config.toml
head_dim = 32
vocab_size = 8192
attn_scale = 0.177
bias = "none"
tie_word_embeddings = true
parallel_block = false
init_std_o = 0.0434
init_std_down = 0.0266
learning_rate = 0.00941
beta1 = 0.95
weight_decay = 0.071
lr_head = 0.00962
decay_shape = "sqrt"
final_lr_fraction = 0.1
Each number is 200 + 20 x the weight over its row's rms, rounded and kept within 0 to 999. Layers, rows and columns count from 0. The size before them is the row's rms in percent of the matrix's.

# q: layer 4 attention query, 96x96, rms 0.156, rows 81-95, columns 0-95
# k: layer 4 attention key, 96x96, rms 0.152, rows 81-95, columns 0-95
# v: layer 4 attention value, 96x96, rms 0.224, rows 64-65, columns 0-95
# o: layer 4 attention output (transposed), 96x96, rms 0.204, rows 64, columns 0-95
q81,083,212,206,197,193,151,218,206,182,196,201,213,213,244,184,249,216,169,176,207,228,192,197,214,220,170,205,192,212,193,200,206,204,178,202,196,183,182,202,226,154,192,158,209,205,195,207,194,200,183,198,202,235,181,207,243,218,204,195,197,218,248,222,222,201,209,212,186,208,215,192,210,215,214,189,215,176,136,199,200,179,200,191,244,207,192,221,180,230,195,216,188,181,197,218,203,192
k81,074,213,174,210,186,182,206,195,173,191,170,189,201,189,236,244,228,203,243,235,177,215,212,216,188,185,220,223,218,201,175,226,212,190,196,201,201,199,184,172,183,200,186,191,210,168,195,232,183,174,179,192,232,208,206,190,224,191,187,192,172,210,163,178,211,201,171,164,209,145,183,215,204,172,232,203,207,194,191,202,215,217,186,173,199,175,209,182,216,164,186,182,202,183,213,188,216
q82,091,221,207,209,165,204,213,204,230,207,211,191,219,243,189,180,177,185,169,214,211,175,199,199,206,212,187,189,209,218,225,231,213,194,210,214,201,191,198,212,173,216,190,196,195,197,268,194,192,195,196,163,180,180,217,175,164,199,199,202,207,170,210,175,184,172,198,204,216,228,188,193,226,213,168,190,190,220,219,210,174,180,227,261,198,187,180,189,218,224,197,194,214,160,182,193,183
k82,082,148,208,208,198,177,172,168,194,190,213,212,180,212,229,195,162,189,227,197,184,216,230,202,222,195,145,223,225,210,183,180,220,187,200,194,199,186,202,225,209,165,219,238,160,175,190,179,225,216,196,233,205,167,190,171,228,191,195,186,192,207,180,197,182,209,199,199,164,187,216,202,212,187,207,203,208,222,187,193,188,184,154,185,196,214,202,212,189,188,191,192,186,220,237,219,191
q83,089,224,186,201,188,220,204,177,207,189,227,183,234,196,200,217,182,190,188,191,209,194,200,173,202,172,208,222,209,167,217,226,164,184,199,157,229,214,196,203,180,177,202,185,196,198,205,189,173,204,174,195,187,232,186,191,197,196,214,192,244,207,234,214,182,185,214,212,166,191,189,165,208,182,170,148,224,194,171,200,189,175,206,183,187,192,175,239,200,250,203,186,186,173,225,191,188
k83,091,190,181,184,199,171,221,188,200,182,208,208,183,230,218,225,216,188,225,212,193,167,207,211,182,178,212,186,228,207,224,201,221,224,188,225,217,201,212,185,193,226,180,197,186,214,201,165,207,178,193,199,218,177,223,216,227,187,191,205,207,220,168,161,218,166,207,172,185,214,194,232,181,208,164,214,165,160,220,170,184,250,197,235,171,212,196,189,212,197,166,219,180,206,205,202,194
q84,069,226,176,205,171,210,192,204,185,205,195,223,189,214,201,185,163,239,225,147,156,215,199,184,198,201,169,196,222,170,191,204,193,182,219,218,217,193,203,212,228,217,191,163,194,195,217,237,203,198,213,189,207,166,184,178,214,245,218,237,178,217,202,213,211,200,211,206,179,185,155,183,182,209,189,191,202,215,171,202,201,201,198,225,162,188,188,203,171,201,174,208,225,206,197,217,230
k84,081,206,162,193,227,176,202,186,183,218,228,196,211,173,214,222,190,160,202,213,202,202,237,257,193,210,227,175,212,196,218,215,194,189,218,213,220,202,174,218,189,202,170,191,178,212,169,153,232,157,217,208,222,190,172,212,202,178,202,221,188,209,208,182,234,188,220,185,207,202,211,202,187,239,179,199,204,170,199,201,183,239,177,182,198,204,220,203,210,197,223,203,175,205,202,175,217
q85,087,186,206,215,177,188,209,177,178,208,181,206,208,201,232,236,247,226,182,197,177,210,204,224,178,186,196,197,208,200,178,200,203,197,198,197,225,181,206,198,179,219,173,219,211,212,201,203,197,220,204,216,175,204,179,201,188,219,210,220,228,245,179,172,230,206,172,177,187,190,220,205,175,213,172,149,233,185,203,201,185,221,178,213,205,252,141,181,188,202,197,189,204,189,207,170,196
k85,120,212,188,190,190,203,179,217,220,208,220,202,213,166,177,168,179,217,200,172,195,168,177,160,212,227,183,199,190,215,199,192,180,207,189,198,170,224,202,209,229,171,219,204,205,193,215,203,197,213,223,180,197,220,198,186,174,225,221,175,224,176,194,238,152,185,189,213,201,206,178,177,201,177,202,207,188,217,208,212,206,155,209,194,212,177,235,219,168,177,191,195,229,212,152,236,182
q86,085,214,189,156,197,191,218,187,212,210,196,197,188,182,182,210,183,181,219,186,206,195,179,201,189,216,180,224,175,212,191,167,182,207,204,233,160,171,202,149,217,218,216,165,201,193,194,166,160,195,216,175,213,194,204,221,179,206,197,204,213,195,240,189,214,200,207,172,220,196,204,193,226,188,237,215,169,186,182,194,221,205,186,180,207,217,205,158,216,205,186,202,258,205,216,217,167
k86,082,178,201,183,229,187,203,211,210,210,182,237,230,192,164,204,231,196,191,223,192,198,224,246,215,208,209,221,218,239,201,251,201,215,201,201,183,217,195,198,209,216,167,214,218,186,215,229,225,209,206,224,203,176,196,186,222,192,181,184,186,160,171,202,237,205,178,164,198,198,216,237,187,229,155,197,220,197,202,212,173,232,209,188,188,188,214,174,201,183,204,213,210,189,210,192,215
q87,089,193,181,211,218,180,191,229,221,180,206,183,195,218,231,209,194,210,204,197,243,174,227,219,230,140,208,204,176,183,202,221,229,203,195,209,226,219,179,187,210,214,198,220,209,174,193,193,150,192,171,220,215,173,177,210,214,210,180,193,179,196,167,237,225,216,206,207,202,164,178,226,205,209,223,185,167,206,182,189,181,188,214,192,226,216,227,205,212,195,221,174,200,172,212,185,208
k87,081,202,238,176,223,194,203,198,189,198,190,212,208,238,180,160,175,226,202,180,188,169,191,206,183,193,194,212,186,204,210,238,188,189,229,199,213,173,191,202,194,193,177,201,214,211,197,211,210,227,193,179,166,201,191,205,225,207,247,185,189,241,216,184,192,201,218,200,195,239,199,216,186,181,185,195,201,244,205,196,214,215,168,165,195,177,175,168,163,210,159,246,195,206,209,188,195
q88,094,178,201,210,179,210,197,171,185,196,235,175,191,196,213,203,204,186,226,236,188,211,207,212,170,236,181,198,203,176,213,160,183,204,181,199,200,217,175,196,190,194,228,188,228,204,216,195,239,200,198,202,166,156,172,193,179,200,168,175,169,184,224,220,176,228,193,180,221,208,200,163,247,213,219,192,189,197,193,197,200,172,215,217,202,219,207,210,214,239,204,194,208,193,183,224,158
k88,080,216,193,214,180,181,215,216,201,219,165,195,212,201,190,222,195,169,196,178,170,184,204,174,188,221,251,209,195,240,188,219,216,183,191,225,206,157,166,199,230,183,196,212,190,207,175,207,192,188,212,202,234,226,185,204,215,185,181,204,217,174,198,171,213,200,198,211,159,172,179,222,196,194,207,195,219,223,238,227,208,236,209,180,241,229,217,210,228,201,192,192,194,207,209,165,205
q89,088,206,219,181,229,245,204,193,206,207,165,240,163,213,212,179,210,184,201,216,174,214,171,197,212,212,233,184,219,188,238,194,202,197,184,201,201,192,201,218,235,220,200,190,217,184,213,207,184,205,230,214,210,191,224,220,216,195,203,206,224,209,215,187,206,221,214,231,187,163,214,189,215,143,214,234,204,203,201,211,187,183,196,160,200,211,174,182,200,230,224,209,160,171,188,184,223
k89,085,234,185,185,202,197,199,187,195,203,226,188,178,241,195,200,218,218,194,161,223,153,197,170,242,204,197,214,174,212,179,199,210,216,220,207,212,227,218,180,171,167,175,204,229,208,182,204,226,208,184,201,220,195,197,193,222,188,198,194,232,195,212,233,167,171,221,208,179,177,222,199,218,222,164,198,219,214,204,188,185,233,207,226,209,211,207,231,181,197,195,172,214,214,234,212,172
q90,088,183,241,200,166,193,202,194,187,180,197,187,187,204,224,191,202,196,185,194,200,180,190,183,187,187,207,155,206,209,198,181,200,172,198,209,202,259,217,184,228,195,201,198,221,172,200,196,178,229,187,224,212,193,211,213,171,194,180,151,209,199,226,219,208,242,190,203,186,212,173,220,223,197,216,193,167,167,196,203,225,228,178,233,231,216,188,232,210,201,182,160,213,193,182,198,227
k90,088,189,156,215,210,183,202,195,210,209,173,166,164,166,231,219,204,187,201,224,160,211,216,222,202,203,202,219,208,195,185,224,222,228,204,186,199,193,190,193,199,221,183,193,180,224,191,185,224,208,134,181,211,178,195,188,226,211,179,251,190,200,205,196,201,193,209,202,213,219,227,184,170,219,202,180,244,172,228,183,193,208,186,184,172,185,222,179,205,203,197,227,188,210,221,216,184
q91,097,203,188,197,204,222,202,210,198,205,181,194,185,225,165,219,184,222,199,200,205,179,209,178,196,214,213,186,232,186,179,155,211,211,197,210,201,195,182,179,249,189,197,223,199,207,137,211,182,197,193,185,186,236,240,205,206,188,223,203,228,209,206,192,189,181,201,221,189,177,199,158,168,208,197,194,204,202,230,196,160,177,196,183,219,187,198,216,171,193,182,169,170,235,161,221,190
k91,089,176,170,175,205,176,226,184,184,184,181,220,188,179,204,216,229,180,222,170,210,235,205,203,225,182,195,174,233,198,187,199,186,192,199,225,222,166,191,202,230,174,191,165,182,191,189,206,202,183,174,234,229,192,215,190,215,205,162,219,169,224,188,205,187,186,189,166,239,216,195,233,205,186,168,216,206,181,177,189,190,199,197,220,193,170,215,200,203,208,219,212,168,210,179,171,231
q92,094,168,186,212,207,195,180,198,224,183,224,178,176,169,232,183,191,159,207,202,188,226,205,208,180,212,174,193,231,255,205,193,210,216,226,222,200,164,164,167,190,200,143,215,191,202,190,187,209,197,214,179,208,176,222,200,186,178,225,180,248,181,183,223,205,192,228,214,207,207,196,213,222,209,186,217,210,231,198,220,194,213,216,230,192,215,222,225,209,205,221,203,210,206,188,203,206
k92,082,241,151,188,210,190,204,266,185,215,241,247,200,222,166,221,202,197,197,212,222,211,199,190,219,206,198,231,188,184,219,194,168,190,197,199,200,210,190,198,182,199,220,203,196,208,222,203,184,195,194,203,212,184,182,174,233,246,176,212,202,201,200,195,173,174,214,230,206,180,171,223,216,178,176,221,188,174,196,188,197,184,204,166,196,227,179,188,209,208,207,180,213,173,186,188,187
q93,110,232,158,215,180,178,170,198,210,250,221,217,199,207,169,176,179,184,198,197,196,179,212,201,221,203,242,190,209,160,250,201,215,204,204,195,195,194,202,208,197,213,207,192,211,198,188,187,224,197,221,209,208,187,219,189,201,217,194,143,206,233,220,204,213,247,174,185,193,216,177,213,175,196,202,214,189,204,190,178,171,192,201,224,204,167,182,188,197,220,195,194,163,215,213,165,182
k93,088,187,231,219,203,239,214,213,208,171,209,182,189,200,183,233,226,181,194,215,211,184,196,209,210,226,171,177,160,220,177,224,206,201,196,206,201,201,202,200,181,196,184,217,189,202,207,202,209,188,213,185,222,194,174,200,191,193,223,154,188,167,201,220,139,194,176,198,202,223,158,185,219,185,206,205,194,199,186,227,220,214,199,207,201,153,217,209,220,196,201,135,213,190,172,214,204
q94,089,172,185,185,212,194,182,188,233,211,210,186,158,185,208,205,179,207,203,177,234,171,220,264,212,214,177,175,202,178,185,172,184,209,198,196,205,171,221,147,218,193,208,202,202,189,216,234,198,212,234,200,216,185,190,237,219,187,197,177,223,213,184,188,169,187,207,199,195,191,193,200,198,204,170,225,197,222,196,206,198,218,209,177,209,199,202,203,236,226,198,218,237,219,170,171,219
k94,076,205,221,224,193,179,178,202,173,175,186,215,188,187,203,190,186,196,212,207,201,229,175,195,224,157,225,204,184,208,181,217,192,188,201,247,200,169,176,224,158,220,204,205,180,220,199,211,208,209,209,228,202,157,193,212,213,212,210,219,186,207,229,188,196,196,233,202,201,187,214,247,170,200,165,187,183,192,197,196,184,148,212,215,187,209,204,214,133,195,191,196,211,177,201,210,197
q95,105,183,218,192,188,189,167,166,225,210,222,161,187,191,211,200,187,163,229,203,228,193,240,172,194,203,188,196,170,210,208,198,238,224,191,223,173,167,165,209,196,194,220,177,184,209,229,212,214,195,203,212,180,177,209,201,193,199,205,210,185,207,189,190,200,189,212,211,166,200,205,216,233,222,217,184,174,259,199,196,203,192,191,172,223,188,206,231,197,210,243,210,193,205,191,235,169
k95,090,222,179,199,200,187,217,224,156,202,175,219,222,209,183,230,171,186,219,209,222,205,196,243,217,203,200,214,229,194,194,220,196,204,202,218,220,213,198,186,201,159,190,211,188,180,150,191,165,187,175,183,236,201,221,222,180,159,199,194,249,203,194,186,211,226,176,192,227,177,188,194,189,215,201,197,193,204,160,204,172,211,200,213,204,209,197,167,225,226,175,226,204,206,200,174,206
v64,128,201,207,207,171,194,216,167,188,179,224,187,194,172,217,239,223,216,207,190,185,198,229,217,233,175,232,190,175,277,212,199,189,169,214,210,194,184,219,172,199,159,199,178,199,202,208,183,206,167,202,201,195,188,203,169,172,193,210,216,182,192,185,215,205,221,165,191,185,191,201,176,225,170,218,221,223,206,166,209,216,185,201,198,216,194,209,185,194,222,217,228,174,187,213,188,207
o64,130,194,208,197,200,185,179,238,197,203,207,204,214,201,230,191,220,191,204,188,245,208,220,204,178,189,198,182,186,226,198,204,185,198,203,211,179,174,171,158,206,215,199,220,218,217,225,218,214,237,226,205,170,189,140,208,230,205,208,230,210,207,194,205,228,176,219,222,223,176,199,181,218,217,224,185,216,248,175,212,206,152,184,206,199,204,212,175,181,188,232,178,220,189,191,184,203
v65,113,190,164,188,209,186,190,220,187,204,217,204,206,177,200,223,200,196,198,217,181,165,204,184,187,222,184,168,203,193,167,188,167,185,220,212,234,204,225,221,208,198,206,219,224,203,166,197,164,210,175,177,207,234,184,214,216,207,254,230,180,198,206,188,161,200,203,186,213,203,212,214,217,224,200,230,170,184,175,159,214,227,203,166,212,175,171,169,196,177,182,188,227,202,211,199,191